config.yaml
n_layer: 12
d_model: 96
n_head: 2
n_kv_head: 1
head_dim: 64
d_mlp: 576
vocab_size: 8192
activation: "gelu"
norm: "layernorm"
norm_place: "pre"
norm_eps: 1e-05
positions: "learned"
qk_norm: false
attn_scale: 0.125
bias: "none"
tie_embeddings: true
parallel_block: false
init: "normal"
init_std_qkv: 0.051
init_std_o: 0.0104
init_std_up: 0.051
init_std_down: 0.0104
optimizer: "soap_variant"
lr: 0.00695
beta1: 0.95
beta2: 0.95
weight_decay: 0.049
lr_head: 0.00914
grad_clip: 1.0
warmup_steps: 200
schedule: "wsd"
decay_fraction: 0.726
decay_shape: "linear"
final_lr_fraction: 0.0
batch_tokens: 32768
seq_len: 1024
doc_mask: true
train_tokens: 105500000
steps: 3220
dataset: "wikipedia_en"
Each number is 200 + 20 x the weight over its row's rms, rounded and kept within 0 to 999. Layers, rows and columns count from 0. The size before them is the row's rms in percent of the matrix's.

# layer 5 attention query, 128x96, rms 0.291, rows 68-127, columns 0-95
116,213,237,159,196,203,188,229,203,215,208,196,205,201,199,200,206,204,187,194,177,178,172,197,202,188,207,195,200,196,221,172,172,188,251,199,192,196,218,234,203,188,191,185,202,204,187,204,178,202,179,208,181,177,248,222,189,217,198,174,205,167,227,186,207,197,247,218,194,161,209,176,209,175,217,238,213,228,176,194,224,214,173,160,216,213,237,181,218,212,200,206,173,202,202,167,224
106,207,189,224,200,183,170,199,205,204,180,196,206,179,175,212,215,195,228,214,219,215,184,252,190,235,212,194,218,201,169,179,189,183,216,190,181,214,167,206,178,193,216,171,184,168,203,174,199,207,169,215,194,179,166,245,210,200,208,185,172,225,207,221,164,200,164,214,225,210,171,224,201,161,195,209,233,180,180,210,204,199,205,241,178,181,174,180,173,216,207,203,214,196,192,203,211
116,209,185,190,194,179,183,230,189,191,211,180,189,188,211,165,206,196,147,182,220,222,167,215,230,215,173,197,224,194,184,197,195,207,210,210,174,209,216,233,213,213,241,192,206,178,219,220,235,188,188,175,175,239,239,214,217,220,208,210,217,195,216,216,178,171,196,199,191,208,182,223,211,205,198,214,211,199,184,204,170,182,200,183,230,217,201,235,189,227,212,231,205,146,204,184,214
119,194,204,223,207,214,207,189,176,189,202,189,242,203,195,184,196,177,210,222,213,198,231,170,200,206,197,192,194,221,217,198,203,191,182,177,192,187,181,241,177,167,220,212,189,191,229,166,186,194,206,191,206,207,223,221,183,167,226,233,187,239,172,186,224,199,224,209,235,168,190,197,233,196,199,212,175,189,177,181,195,219,181,211,183,206,188,221,174,161,203,157,215,177,246,214,187
134,188,192,214,156,167,171,250,210,241,171,199,216,169,204,201,220,207,156,203,205,195,194,204,201,189,218,217,190,222,208,185,204,212,228,191,225,201,188,157,179,204,206,230,201,203,214,222,207,191,211,211,154,174,218,215,219,197,218,176,177,191,179,241,206,209,200,195,219,205,174,192,230,200,197,200,211,200,224,207,190,217,183,174,180,185,176,223,220,237,176,230,181,189,212,199,181
124,183,206,201,181,204,170,186,194,162,206,214,189,159,184,244,194,203,211,197,222,225,196,192,217,198,190,178,208,200,165,202,181,188,148,203,213,209,208,248,184,228,230,212,170,186,213,217,179,211,175,165,210,181,192,203,204,176,209,223,164,205,166,197,213,183,175,197,209,231,208,193,210,184,215,168,168,198,229,225,224,227,206,183,197,177,188,217,225,207,219,218,202,226,190,205,202
103,191,188,212,178,188,186,209,227,184,242,210,196,199,240,195,234,218,220,203,212,194,202,189,179,204,191,178,221,223,189,191,215,202,209,191,177,213,166,200,203,167,162,216,247,196,206,217,182,181,214,189,168,249,178,207,180,206,152,199,202,224,198,201,186,192,187,181,239,210,182,185,205,227,191,194,169,196,209,180,190,203,192,202,190,186,168,186,215,206,251,188,217,222,195,163,183
125,212,215,177,217,168,194,200,164,201,179,155,158,181,184,213,194,193,193,190,203,174,236,199,199,202,219,211,188,215,193,218,221,212,200,224,243,190,204,196,206,190,239,176,167,207,222,196,207,230,194,218,198,199,254,205,187,197,222,164,222,204,203,203,150,212,221,185,209,158,186,190,194,182,234,204,197,177,169,220,190,224,172,195,180,195,194,178,210,210,202,176,202,197,222,201,197
112,154,139,183,203,201,219,181,217,185,210,215,187,222,224,202,184,205,205,194,221,188,207,196,183,213,204,176,215,194,184,197,205,199,196,172,181,199,200,199,226,199,180,191,235,178,198,234,162,204,207,171,168,200,229,216,181,195,181,179,183,212,228,218,193,183,232,198,197,174,214,157,203,222,181,206,196,214,203,214,194,174,223,179,192,205,221,187,216,244,179,233,177,199,197,164,235
119,179,224,209,164,196,198,246,155,201,205,202,199,156,178,200,204,194,191,167,197,209,198,217,204,233,246,199,224,208,182,203,195,191,216,189,185,214,180,230,166,198,221,248,177,179,200,185,226,217,212,182,187,161,196,201,194,181,241,216,199,208,197,227,190,216,205,192,180,182,199,164,237,168,198,220,211,192,169,189,193,174,182,182,192,201,209,206,174,206,210,196,197,194,219,172,195
109,219,195,195,219,228,205,203,187,206,203,178,205,210,233,154,178,156,210,225,190,208,195,157,205,189,229,204,199,196,226,220,206,224,171,180,231,165,221,200,200,181,199,210,211,231,173,183,163,216,214,215,193,198,199,190,200,198,206,191,190,209,195,204,209,185,231,169,223,162,195,182,193,200,207,221,185,150,189,203,214,183,205,233,190,208,143,222,207,206,179,170,188,223,195,197,179
128,226,243,185,182,196,223,194,214,211,211,219,239,175,212,208,193,181,176,223,211,161,156,197,221,166,225,202,189,171,181,200,236,231,196,200,197,172,229,194,145,192,187,202,186,195,217,192,184,186,202,161,196,162,169,198,199,214,201,198,193,215,216,222,212,207,199,216,174,191,205,222,186,199,217,210,176,182,196,198,215,225,226,195,215,199,168,201,179,179,199,223,208,226,164,205,214
122,228,188,206,196,209,174,190,181,158,200,233,172,218,207,196,210,226,240,197,198,214,186,219,212,216,183,194,218,207,200,202,202,168,200,206,188,171,182,198,192,218,202,213,158,153,188,223,218,223,231,207,192,229,219,207,207,177,193,194,180,169,210,200,208,190,186,213,211,197,215,199,201,197,185,180,208,204,192,181,226,214,169,212,196,173,231,208,199,215,217,204,188,288,220,183,187
102,174,197,218,207,190,215,183,229,218,201,215,196,199,206,184,216,201,225,187,188,229,218,190,172,170,228,199,199,198,223,173,218,191,181,205,215,233,187,180,224,191,206,164,224,183,167,185,221,175,183,203,252,217,192,190,149,227,222,214,186,222,204,174,174,206,231,208,231,188,216,190,198,208,198,208,212,175,173,209,170,220,211,219,214,178,190,196,201,185,217,173,194,234,214,169,234
157,208,230,176,197,236,194,196,205,189,218,184,200,200,207,223,224,202,214,203,135,229,188,213,201,206,202,224,173,208,208,214,208,188,195,213,169,210,200,183,195,198,215,171,188,232,213,193,182,216,215,211,181,229,205,207,195,247,178,221,197,224,153,164,190,234,178,185,191,205,211,215,209,172,240,191,197,165,189,165,201,212,196,218,174,198,211,215,221,233,224,176,222,195,195,209,218
128,189,180,188,177,208,224,185,219,205,196,208,207,212,224,182,184,201,208,193,193,198,207,192,182,213,223,201,210,215,209,202,195,210,183,174,153,266,150,170,232,174,225,211,222,190,221,192,175,183,232,198,214,200,181,192,186,202,198,199,215,229,183,202,199,191,203,207,207,187,202,198,236,222,208,221,175,173,169,206,143,205,239,215,236,207,203,194,196,222,201,195,188,195,243,190,213
126,169,235,189,190,165,230,184,212,192,198,216,224,245,186,183,188,217,198,204,209,216,189,168,202,187,222,231,178,204,176,208,198,162,237,202,177,218,202,170,193,181,197,204,205,198,213,233,193,210,205,208,207,183,206,203,194,153,228,193,170,243,218,188,218,185,187,232,172,206,182,246,208,185,156,184,168,216,205,177,204,214,193,199,178,191,222,197,204,181,190,206,220,178,205,199,207
112,198,181,222,213,202,239,212,181,211,181,207,237,197,188,244,178,192,176,163,195,174,200,196,224,176,184,202,220,232,194,176,195,238,187,207,201,209,161,192,201,200,234,204,197,189,179,193,200,166,206,192,221,189,164,159,203,212,205,203,198,182,183,233,191,190,202,205,185,185,215,213,226,221,163,224,208,201,191,216,214,202,236,222,225,186,228,226,164,192,203,207,206,206,239,175,183
111,220,164,252,205,162,200,207,176,209,191,220,198,169,175,185,211,220,206,234,247,233,172,195,205,224,214,207,221,185,219,226,176,194,212,189,180,168,209,199,191,207,163,217,212,194,203,191,188,234,179,230,197,200,170,191,208,204,216,221,185,191,192,196,184,215,210,239,202,237,185,216,195,201,182,192,237,186,201,181,188,194,187,182,201,174,195,203,196,174,213,175,234,207,163,212,207
125,186,172,205,206,184,205,176,222,186,222,208,219,212,204,208,224,210,160,199,215,209,232,201,200,201,178,203,199,200,197,194,188,178,214,219,149,174,230,203,199,230,179,196,177,212,174,196,238,201,203,211,208,201,203,155,202,206,204,227,206,159,223,203,180,187,172,187,183,170,196,226,168,177,158,204,194,201,202,180,155,217,157,195,181,201,193,164,192,188,185,204,191,209,216,234,227
108,201,152,183,190,186,218,192,228,168,191,191,226,203,206,209,245,216,212,233,219,223,193,215,168,222,155,190,146,192,187,193,181,197,203,181,177,199,192,206,231,198,194,175,187,204,176,182,205,183,220,207,194,225,203,191,229,200,188,179,212,201,194,159,184,206,207,210,197,188,208,222,238,195,195,223,217,252,212,181,177,206,205,206,189,199,178,204,182,184,192,193,229,165,235,201,187
122,128,195,234,178,219,191,217,192,222,233,230,207,181,208,179,191,176,179,204,208,246,189,204,192,203,205,220,173,202,161,233,202,216,205,190,229,203,198,199,183,200,203,221,215,196,207,201,202,193,153,200,223,202,199,198,194,192,206,246,211,186,181,217,200,213,187,226,197,210,176,241,256,199,185,204,167,179,190,190,197,193,208,195,189,197,172,208,195,193,166,199,203,186,185,203,176
111,179,226,175,212,238,202,218,225,201,188,179,218,223,222,174,171,183,204,176,228,203,218,174,247,200,182,186,198,187,185,217,200,223,194,202,209,162,238,214,177,194,224,206,173,194,175,239,162,183,205,222,236,196,219,196,191,157,210,177,211,208,205,194,213,182,231,206,214,176,196,199,233,178,158,203,215,201,197,197,214,194,212,207,182,205,186,181,167,178,193,220,177,196,198,218,198
123,198,203,216,226,189,184,213,218,195,194,228,180,246,202,209,207,197,213,225,175,197,198,197,182,191,205,201,170,188,209,211,170,177,222,208,193,228,227,205,207,220,164,222,185,166,203,221,222,226,223,190,210,213,208,158,189,154,207,192,190,175,193,213,238,175,217,202,205,192,235,164,152,193,157,201,199,220,190,162,190,165,190,172,209,194,203,214,194,204,197,211,228,214,197,198,183
115,207,150,230,208,162,202,211,198,227,224,180,150,212,204,173,189,200,202,173,185,170,186,176,190,189,185,214,230,200,176,193,177,217,184,205,187,212,190,238,153,196,175,219,233,196,221,223,197,184,181,178,165,210,198,207,204,210,203,197,238,207,205,206,181,191,207,215,183,195,167,205,229,207,211,198,197,212,211,197,189,222,190,184,218,214,203,219,197,203,207,197,198,197,238,159,152
123,211,192,200,184,181,210,216,168,249,217,194,180,189,189,194,206,183,205,217,216,189,196,227,204,204,216,198,213,192,213,196,191,188,231,189,185,235,205,152,228,209,202,188,196,191,193,192,210,189,217,198,170,215,234,198,185,218,176,228,177,170,199,215,196,236,210,198,189,228,206,163,187,199,200,178,236,159,185,193,197,187,171,208,231,182,231,161,177,191,234,251,179,215,200,210,188
109,211,216,212,215,210,206,186,184,160,180,201,208,215,190,195,245,153,190,177,164,214,192,211,169,192,231,197,238,214,153,160,187,190,254,193,210,209,174,202,221,158,175,191,184,213,211,219,183,202,166,206,196,203,215,205,196,193,210,209,194,222,186,178,232,224,176,197,191,191,184,190,232,200,216,207,219,228,204,217,170,189,167,201,200,188,194,227,209,204,213,192,208,218,189,194,215
096,196,237,161,169,191,218,202,187,209,204,207,237,205,201,194,206,188,207,192,211,210,216,197,192,198,190,208,185,165,203,151,195,190,237,189,198,165,198,195,195,198,190,182,214,264,189,179,202,238,193,236,221,202,233,215,166,196,195,200,171,200,213,177,186,225,199,231,192,199,210,224,206,190,181,212,158,201,183,206,182,201,195,179,179,221,224,169,200,175,238,202,175,189,176,213,207
098,165,210,218,218,199,181,215,207,171,201,199,150,222,188,186,235,196,160,202,203,189,182,196,215,188,235,220,194,182,179,206,179,195,207,218,231,182,208,213,215,208,200,181,190,174,212,196,215,188,167,198,234,228,190,197,223,166,252,210,197,160,226,205,203,226,227,225,182,213,178,225,199,195,212,225,219,187,168,176,204,204,191,191,182,180,180,225,214,216,201,225,189,201,171,223,199
108,253,215,241,239,200,226,211,197,191,181,200,228,225,186,187,201,222,199,199,182,185,222,163,188,213,224,186,238,214,194,163,156,197,192,224,181,185,200,263,190,229,210,208,176,180,243,208,195,189,207,208,189,211,212,208,202,224,189,216,232,182,189,190,205,222,205,203,187,180,189,188,184,191,241,197,206,216,198,217,214,197,194,174,189,194,191,224,205,224,186,192,208,193,167,193,197
115,173,208,207,179,203,185,207,197,201,200,194,196,223,221,185,208,179,162,219,155,202,211,234,205,190,189,242,203,203,229,195,202,195,202,213,175,207,200,213,211,221,224,231,187,188,223,184,240,224,236,188,202,191,224,171,201,200,225,204,216,199,208,223,180,180,222,216,203,162,227,162,218,188,153,212,209,188,163,210,148,196,176,220,231,219,196,188,195,219,211,195,198,214,184,193,210
135,179,212,170,224,216,203,213,155,196,211,197,206,171,199,215,193,211,196,196,217,196,160,227,213,139,180,201,220,199,192,179,204,210,222,189,179,215,187,170,195,214,180,175,217,220,179,168,200,214,195,206,213,202,204,206,202,201,213,220,157,201,194,232,211,220,193,195,217,240,189,231,205,216,231,196,201,212,183,175,245,213,199,196,179,205,206,212,190,243,192,203,211,196,217,261,195
100,194,185,180,175,219,200,181,240,225,220,214,193,231,229,198,195,180,196,184,171,218,206,199,193,195,201,172,190,208,196,188,208,213,190,162,221,237,179,209,196,218,252,189,206,209,191,220,187,179,220,182,189,197,224,221,163,209,179,156,156,199,166,224,217,206,224,197,194,207,202,189,224,205,196,216,217,193,212,188,188,202,232,212,203,205,202,217,221,247,222,196,177,185,219,154,190
141,218,183,183,203,225,174,237,182,211,187,205,200,189,232,175,226,189,216,183,225,236,196,174,206,220,203,239,223,236,202,214,194,205,195,202,212,127,200,220,200,170,209,204,177,199,198,206,202,205,209,190,216,209,214,220,185,190,241,194,190,202,165,209,208,214,174,204,222,173,198,210,215,181,165,213,185,184,183,234,201,154,159,225,185,190,181,203,217,200,189,202,180,196,200,184,201
124,203,221,181,191,215,190,210,209,206,223,215,178,209,205,185,202,207,156,169,219,202,192,191,205,200,198,215,182,193,195,232,226,214,201,235,217,159,198,205,183,223,222,189,201,249,209,224,171,189,192,176,197,179,194,201,178,188,177,193,174,189,161,176,191,186,200,220,241,201,199,252,160,200,238,193,194,178,202,212,189,213,202,189,220,209,167,214,219,241,180,203,175,210,183,205,234
094,200,190,189,162,189,189,203,193,184,219,234,177,223,202,229,218,201,210,207,204,229,205,212,249,203,189,204,198,219,209,208,230,201,182,230,201,166,200,195,203,152,204,208,170,195,171,196,202,204,182,196,207,216,225,170,178,174,196,175,184,209,214,196,227,177,183,213,245,196,209,219,193,170,214,215,161,198,201,179,188,203,196,230,201,212,213,161,188,206,237,189,147,185,197,171,220
117,182,167,235,157,239,191,224,161,273,230,194,216,226,204,200,203,237,203,187,224,227,207,232,189,216,216,172,192,206,242,196,197,212,199,193,197,203,189,201,183,221,201,204,246,187,200,163,218,213,203,198,207,186,187,194,194,203,191,201,201,199,184,193,173,201,188,171,205,193,214,215,168,186,211,207,200,148,184,196,198,207,171,210,218,203,209,223,189,182,212,192,189,200,189,186,209
125,202,206,208,195,246,201,189,209,204,193,181,223,233,197,197,220,214,218,240,196,220,203,214,209,226,200,187,162,204,195,212,201,200,182,183,171,250,191,201,204,210,199,175,239,172,191,201,192,195,219,190,188,195,214,167,185,186,194,165,173,207,173,159,226,211,155,193,199,197,174,214,125,203,191,195,202,206,175,187,218,186,187,186,184,185,210,200,220,198,197,214,212,192,214,225,227
114,211,194,216,204,205,212,170,213,207,179,171,207,196,201,194,192,178,190,190,206,171,194,212,191,178,230,241,236,187,194,193,199,207,196,212,223,207,190,192,181,175,220,219,214,183,193,197,217,193,198,196,231,246,192,188,175,203,189,172,218,188,159,204,193,203,201,189,202,231,200,187,201,210,190,223,214,164,193,268,177,167,203,251,196,220,231,221,217,194,209,188,206,217,244,192,167
115,207,189,188,178,212,198,203,187,230,222,223,239,181,213,184,197,206,185,165,214,193,194,206,197,189,191,208,175,199,250,207,232,178,200,202,213,166,208,200,191,233,180,229,175,217,223,212,184,178,193,211,175,183,185,190,186,198,205,198,222,205,223,243,186,221,215,198,179,156,217,211,216,188,201,169,180,206,182,194,211,197,177,184,189,203,159,236,175,241,238,179,173,221,188,201,190
123,221,211,197,231,203,224,223,209,186,179,154,205,256,186,216,204,161,173,179,174,214,188,149,212,181,220,214,188,223,227,175,193,177,196,232,199,171,191,192,193,181,190,199,193,195,179,187,212,204,184,214,216,217,230,216,205,214,201,190,200,210,153,191,176,218,241,199,194,186,212,224,210,201,201,189,222,195,189,213,185,180,180,211,221,230,177,201,201,174,175,193,209,225,169,208,181
134,219,215,218,209,191,189,204,223,186,178,185,241,208,207,192,214,196,166,201,213,204,209,213,203,221,194,226,161,224,240,233,179,234,202,188,156,209,188,200,226,186,228,198,229,176,207,180,218,191,214,186,234,217,207,220,195,216,196,196,201,191,189,214,176,224,167,223,170,177,192,235,184,220,175,186,212,200,198,185,185,192,168,204,232,236,197,195,214,192,203,227,179,176,226,205,240
113,173,210,217,212,191,218,233,211,180,221,202,190,254,214,165,210,192,203,210,161,202,207,169,184,173,221,210,168,217,200,243,199,181,198,204,209,221,221,218,193,212,214,209,208,189,225,192,203,171,211,163,190,193,226,209,224,196,191,185,218,222,185,184,192,157,212,191,215,175,209,200,178,212,192,187,187,175,207,197,210,169,240,183,204,212,211,192,203,197,185,228,226,197,231,231,150
133,227,198,197,207,216,198,203,195,223,219,193,187,237,196,200,220,205,198,193,194,205,188,235,186,203,192,181,169,198,199,172,199,178,227,209,190,217,174,213,190,232,215,229,208,198,139,200,194,205,180,246,180,186,180,146,206,187,227,198,193,185,182,208,219,197,211,194,190,204,173,191,165,219,189,236,204,190,216,153,216,186,224,189,208,195,197,218,193,224,199,229,182,233,156,179,207
107,218,222,188,189,241,181,204,205,258,204,202,188,160,222,213,197,233,239,206,187,208,228,151,211,194,208,207,182,192,216,209,196,206,178,189,224,217,191,167,226,187,198,203,176,214,178,190,210,199,223,225,217,209,182,177,207,206,230,184,207,202,161,185,213,204,230,195,169,196,204,204,179,228,194,197,199,151,207,177,221,189,214,202,221,160,185,178,192,202,168,186,196,216,210,214,218
136,200,215,182,176,172,184,204,199,200,233,205,211,230,197,198,171,198,198,202,197,196,179,184,200,146,198,183,201,151,202,188,230,194,212,187,209,191,213,145,194,210,180,218,220,212,163,206,218,226,216,162,227,196,213,207,163,211,184,176,226,205,226,205,207,151,203,220,205,215,201,195,228,212,141,179,184,191,218,206,212,185,196,229,198,227,214,216,194,198,218,203,198,208,204,203,222
117,210,171,217,209,232,167,200,214,206,235,248,210,179,233,218,201,208,206,194,224,205,225,178,190,228,212,200,188,193,215,183,216,184,198,239,227,168,217,175,223,192,196,217,212,228,216,212,245,194,188,194,225,190,200,208,190,222,172,201,220,176,184,159,194,210,220,178,200,215,222,210,212,196,180,169,176,215,201,196,198,220,154,203,181,174,215,187,232,202,176,177,175,209,212,179,203
122,191,186,202,196,182,234,212,208,197,193,178,219,192,185,217,185,198,173,187,195,219,193,184,176,200,220,202,189,219,226,186,182,189,227,209,216,229,222,197,235,188,156,182,215,201,203,216,219,186,207,223,205,216,188,188,197,201,185,235,238,186,182,182,205,209,218,171,199,190,178,203,213,196,179,196,208,181,224,186,190,201,216,186,138,186,189,232,218,219,171,197,272,167,194,232,189
109,177,202,211,168,214,203,210,224,234,193,205,214,202,211,185,219,197,225,172,190,231,196,186,183,194,198,226,241,204,197,184,188,195,243,174,203,237,188,170,235,196,187,202,168,211,221,229,169,218,211,220,194,194,198,179,181,200,213,212,192,151,213,221,192,193,243,217,208,199,230,196,226,194,161,227,218,190,230,182,173,188,180,196,174,189,186,178,210,184,184,181,221,195,184,178,214
125,200,234,184,203,180,208,208,215,229,224,179,171,213,187,190,185,220,191,211,218,196,191,185,191,193,195,219,225,197,206,217,211,190,238,216,248,212,232,150,205,211,176,177,209,211,197,236,220,208,174,186,183,208,193,193,186,218,220,181,199,188,190,213,201,191,224,201,206,211,191,244,156,211,202,182,224,162,244,195,215,192,202,165,201,193,186,173,194,201,177,218,158,193,184,226,175
107,238,185,200,213,213,216,189,196,195,208,191,236,173,182,222,223,238,186,243,221,213,204,202,213,180,190,177,186,194,235,180,210,162,233,202,203,191,202,226,185,219,161,196,185,200,201,148,217,195,205,213,186,198,250,211,216,204,217,198,222,185,231,173,188,185,192,208,190,191,215,197,181,192,160,187,209,194,213,213,245,220,205,207,180,191,197,174,197,151,204,200,218,196,188,191,182
112,191,177,227,224,182,188,219,210,172,194,196,216,228,190,208,197,198,219,185,206,160,199,202,221,212,208,198,232,214,174,165,192,209,212,199,217,175,203,215,219,194,225,225,196,185,213,199,215,237,212,172,193,184,222,202,257,178,206,196,216,188,153,188,189,199,229,202,227,202,175,199,178,185,228,185,221,196,201,204,183,193,200,164,203,150,192,212,193,177,199,181,227,219,223,206,149
123,175,203,207,242,201,228,186,197,181,168,198,177,226,221,227,170,178,178,217,210,181,198,218,217,159,232,212,198,204,192,175,209,187,173,184,216,186,185,171,195,201,196,234,177,198,203,188,239,200,221,192,226,180,161,163,178,219,221,198,185,200,189,213,188,182,219,183,176,176,235,211,191,206,182,189,234,187,207,185,208,191,186,207,212,210,207,206,175,203,179,193,199,228,217,227,150
129,227,184,221,179,209,173,209,172,228,259,190,229,213,188,204,196,219,200,197,196,204,200,209,213,230,189,187,192,184,193,197,173,229,184,197,217,200,208,225,202,212,197,201,215,234,181,176,205,193,225,190,179,192,185,209,243,227,191,190,222,207,190,175,177,175,200,191,184,216,189,192,196,197,239,191,204,184,216,218,171,202,201,190,181,192,190,184,198,161,160,169,222,154,224,198,148
111,214,205,166,225,202,207,187,215,177,204,216,160,190,191,191,174,197,215,168,203,217,199,199,225,200,220,225,205,198,218,206,181,223,157,210,208,209,199,166,185,207,193,174,205,227,198,198,191,176,212,219,245,219,186,187,195,250,194,202,227,198,176,228,170,205,213,204,181,222,213,209,214,229,211,208,166,209,248,205,179,178,203,195,188,195,222,231,216,168,209,186,195,236,194,224,165
102,225,202,202,222,215,208,215,171,210,228,208,182,199,184,197,207,207,201,222,187,194,204,178,226,183,211,201,205,196,178,220,174,189,189,212,195,227,180,228,174,205,194,243,204,199,210,181,194,181,209,201,202,192,196,193,241,193,166,211,219,208,203,175,188,170,220,219,217,214,227,169,194,186,210,205,174,194,205,187,208,173,191,252,236,193,237,162,183,175,213,168,234,228,148,214,178
111,226,204,206,192,207,211,168,212,177,205,238,179,169,182,210,194,182,227,207,223,220,187,201,189,213,218,195,196,200,205,195,185,204,200,173,186,198,155,171,169,172,172,208,229,168,226,244,196,208,198,184,199,205,197,232,244,212,171,189,206,178,234,213,216,198,191,240,196,193,217,192,183,182,191,134,187,216,223,205,193,196,163,211,200,193,224,184,216,198,207,178,196,214,197,185,214
129,179,244,209,178,188,196,175,196,216,154,205,207,202,188,241,166,204,186,199,189,198,232,220,217,162,211,197,221,182,212,226,197,211,199,187,199,188,205,206,187,198,232,189,213,186,209,175,189,232,233,186,222,212,206,220,223,174,217,218,182,195,229,219,196,230,207,193,207,195,179,178,212,173,189,192,204,192,208,204,214,183,243,204,215,168,233,155,186,170,181,205,190,172,229,228,184
124,186,187,206,204,223,241,182,201,184,179,223,258,205,177,228,197,206,207,218,217,158,212,169,176,177,254,217,177,199,181,174,211,173,220,210,214,214,202,192,196,201,170,203,175,213,209,227,194,204,220,186,207,160,185,193,191,200,221,206,182,204,199,199,225,210,198,207,178,185,188,173,209,196,200,168,231,229,193,186,214,240,208,218,194,173,192,214,204,199,207,181,241,187,200,231,219
119,217,205,237,170,202,186,196,165,218,207,197,214,219,211,178,155,214,236,180,241,184,197,185,207,238,157,179,183,207,196,193,177,221,186,210,190,178,220,183,240,196,223,228,202,190,203,208,191,192,218,193,180,203,216,211,242,173,209,203,205,227,194,198,227,191,211,188,224,190,200,193,207,169,182,227,206,219,243,226,199,212,222,172,168,199,240,210,189,208,191,211,193,194,216,192,178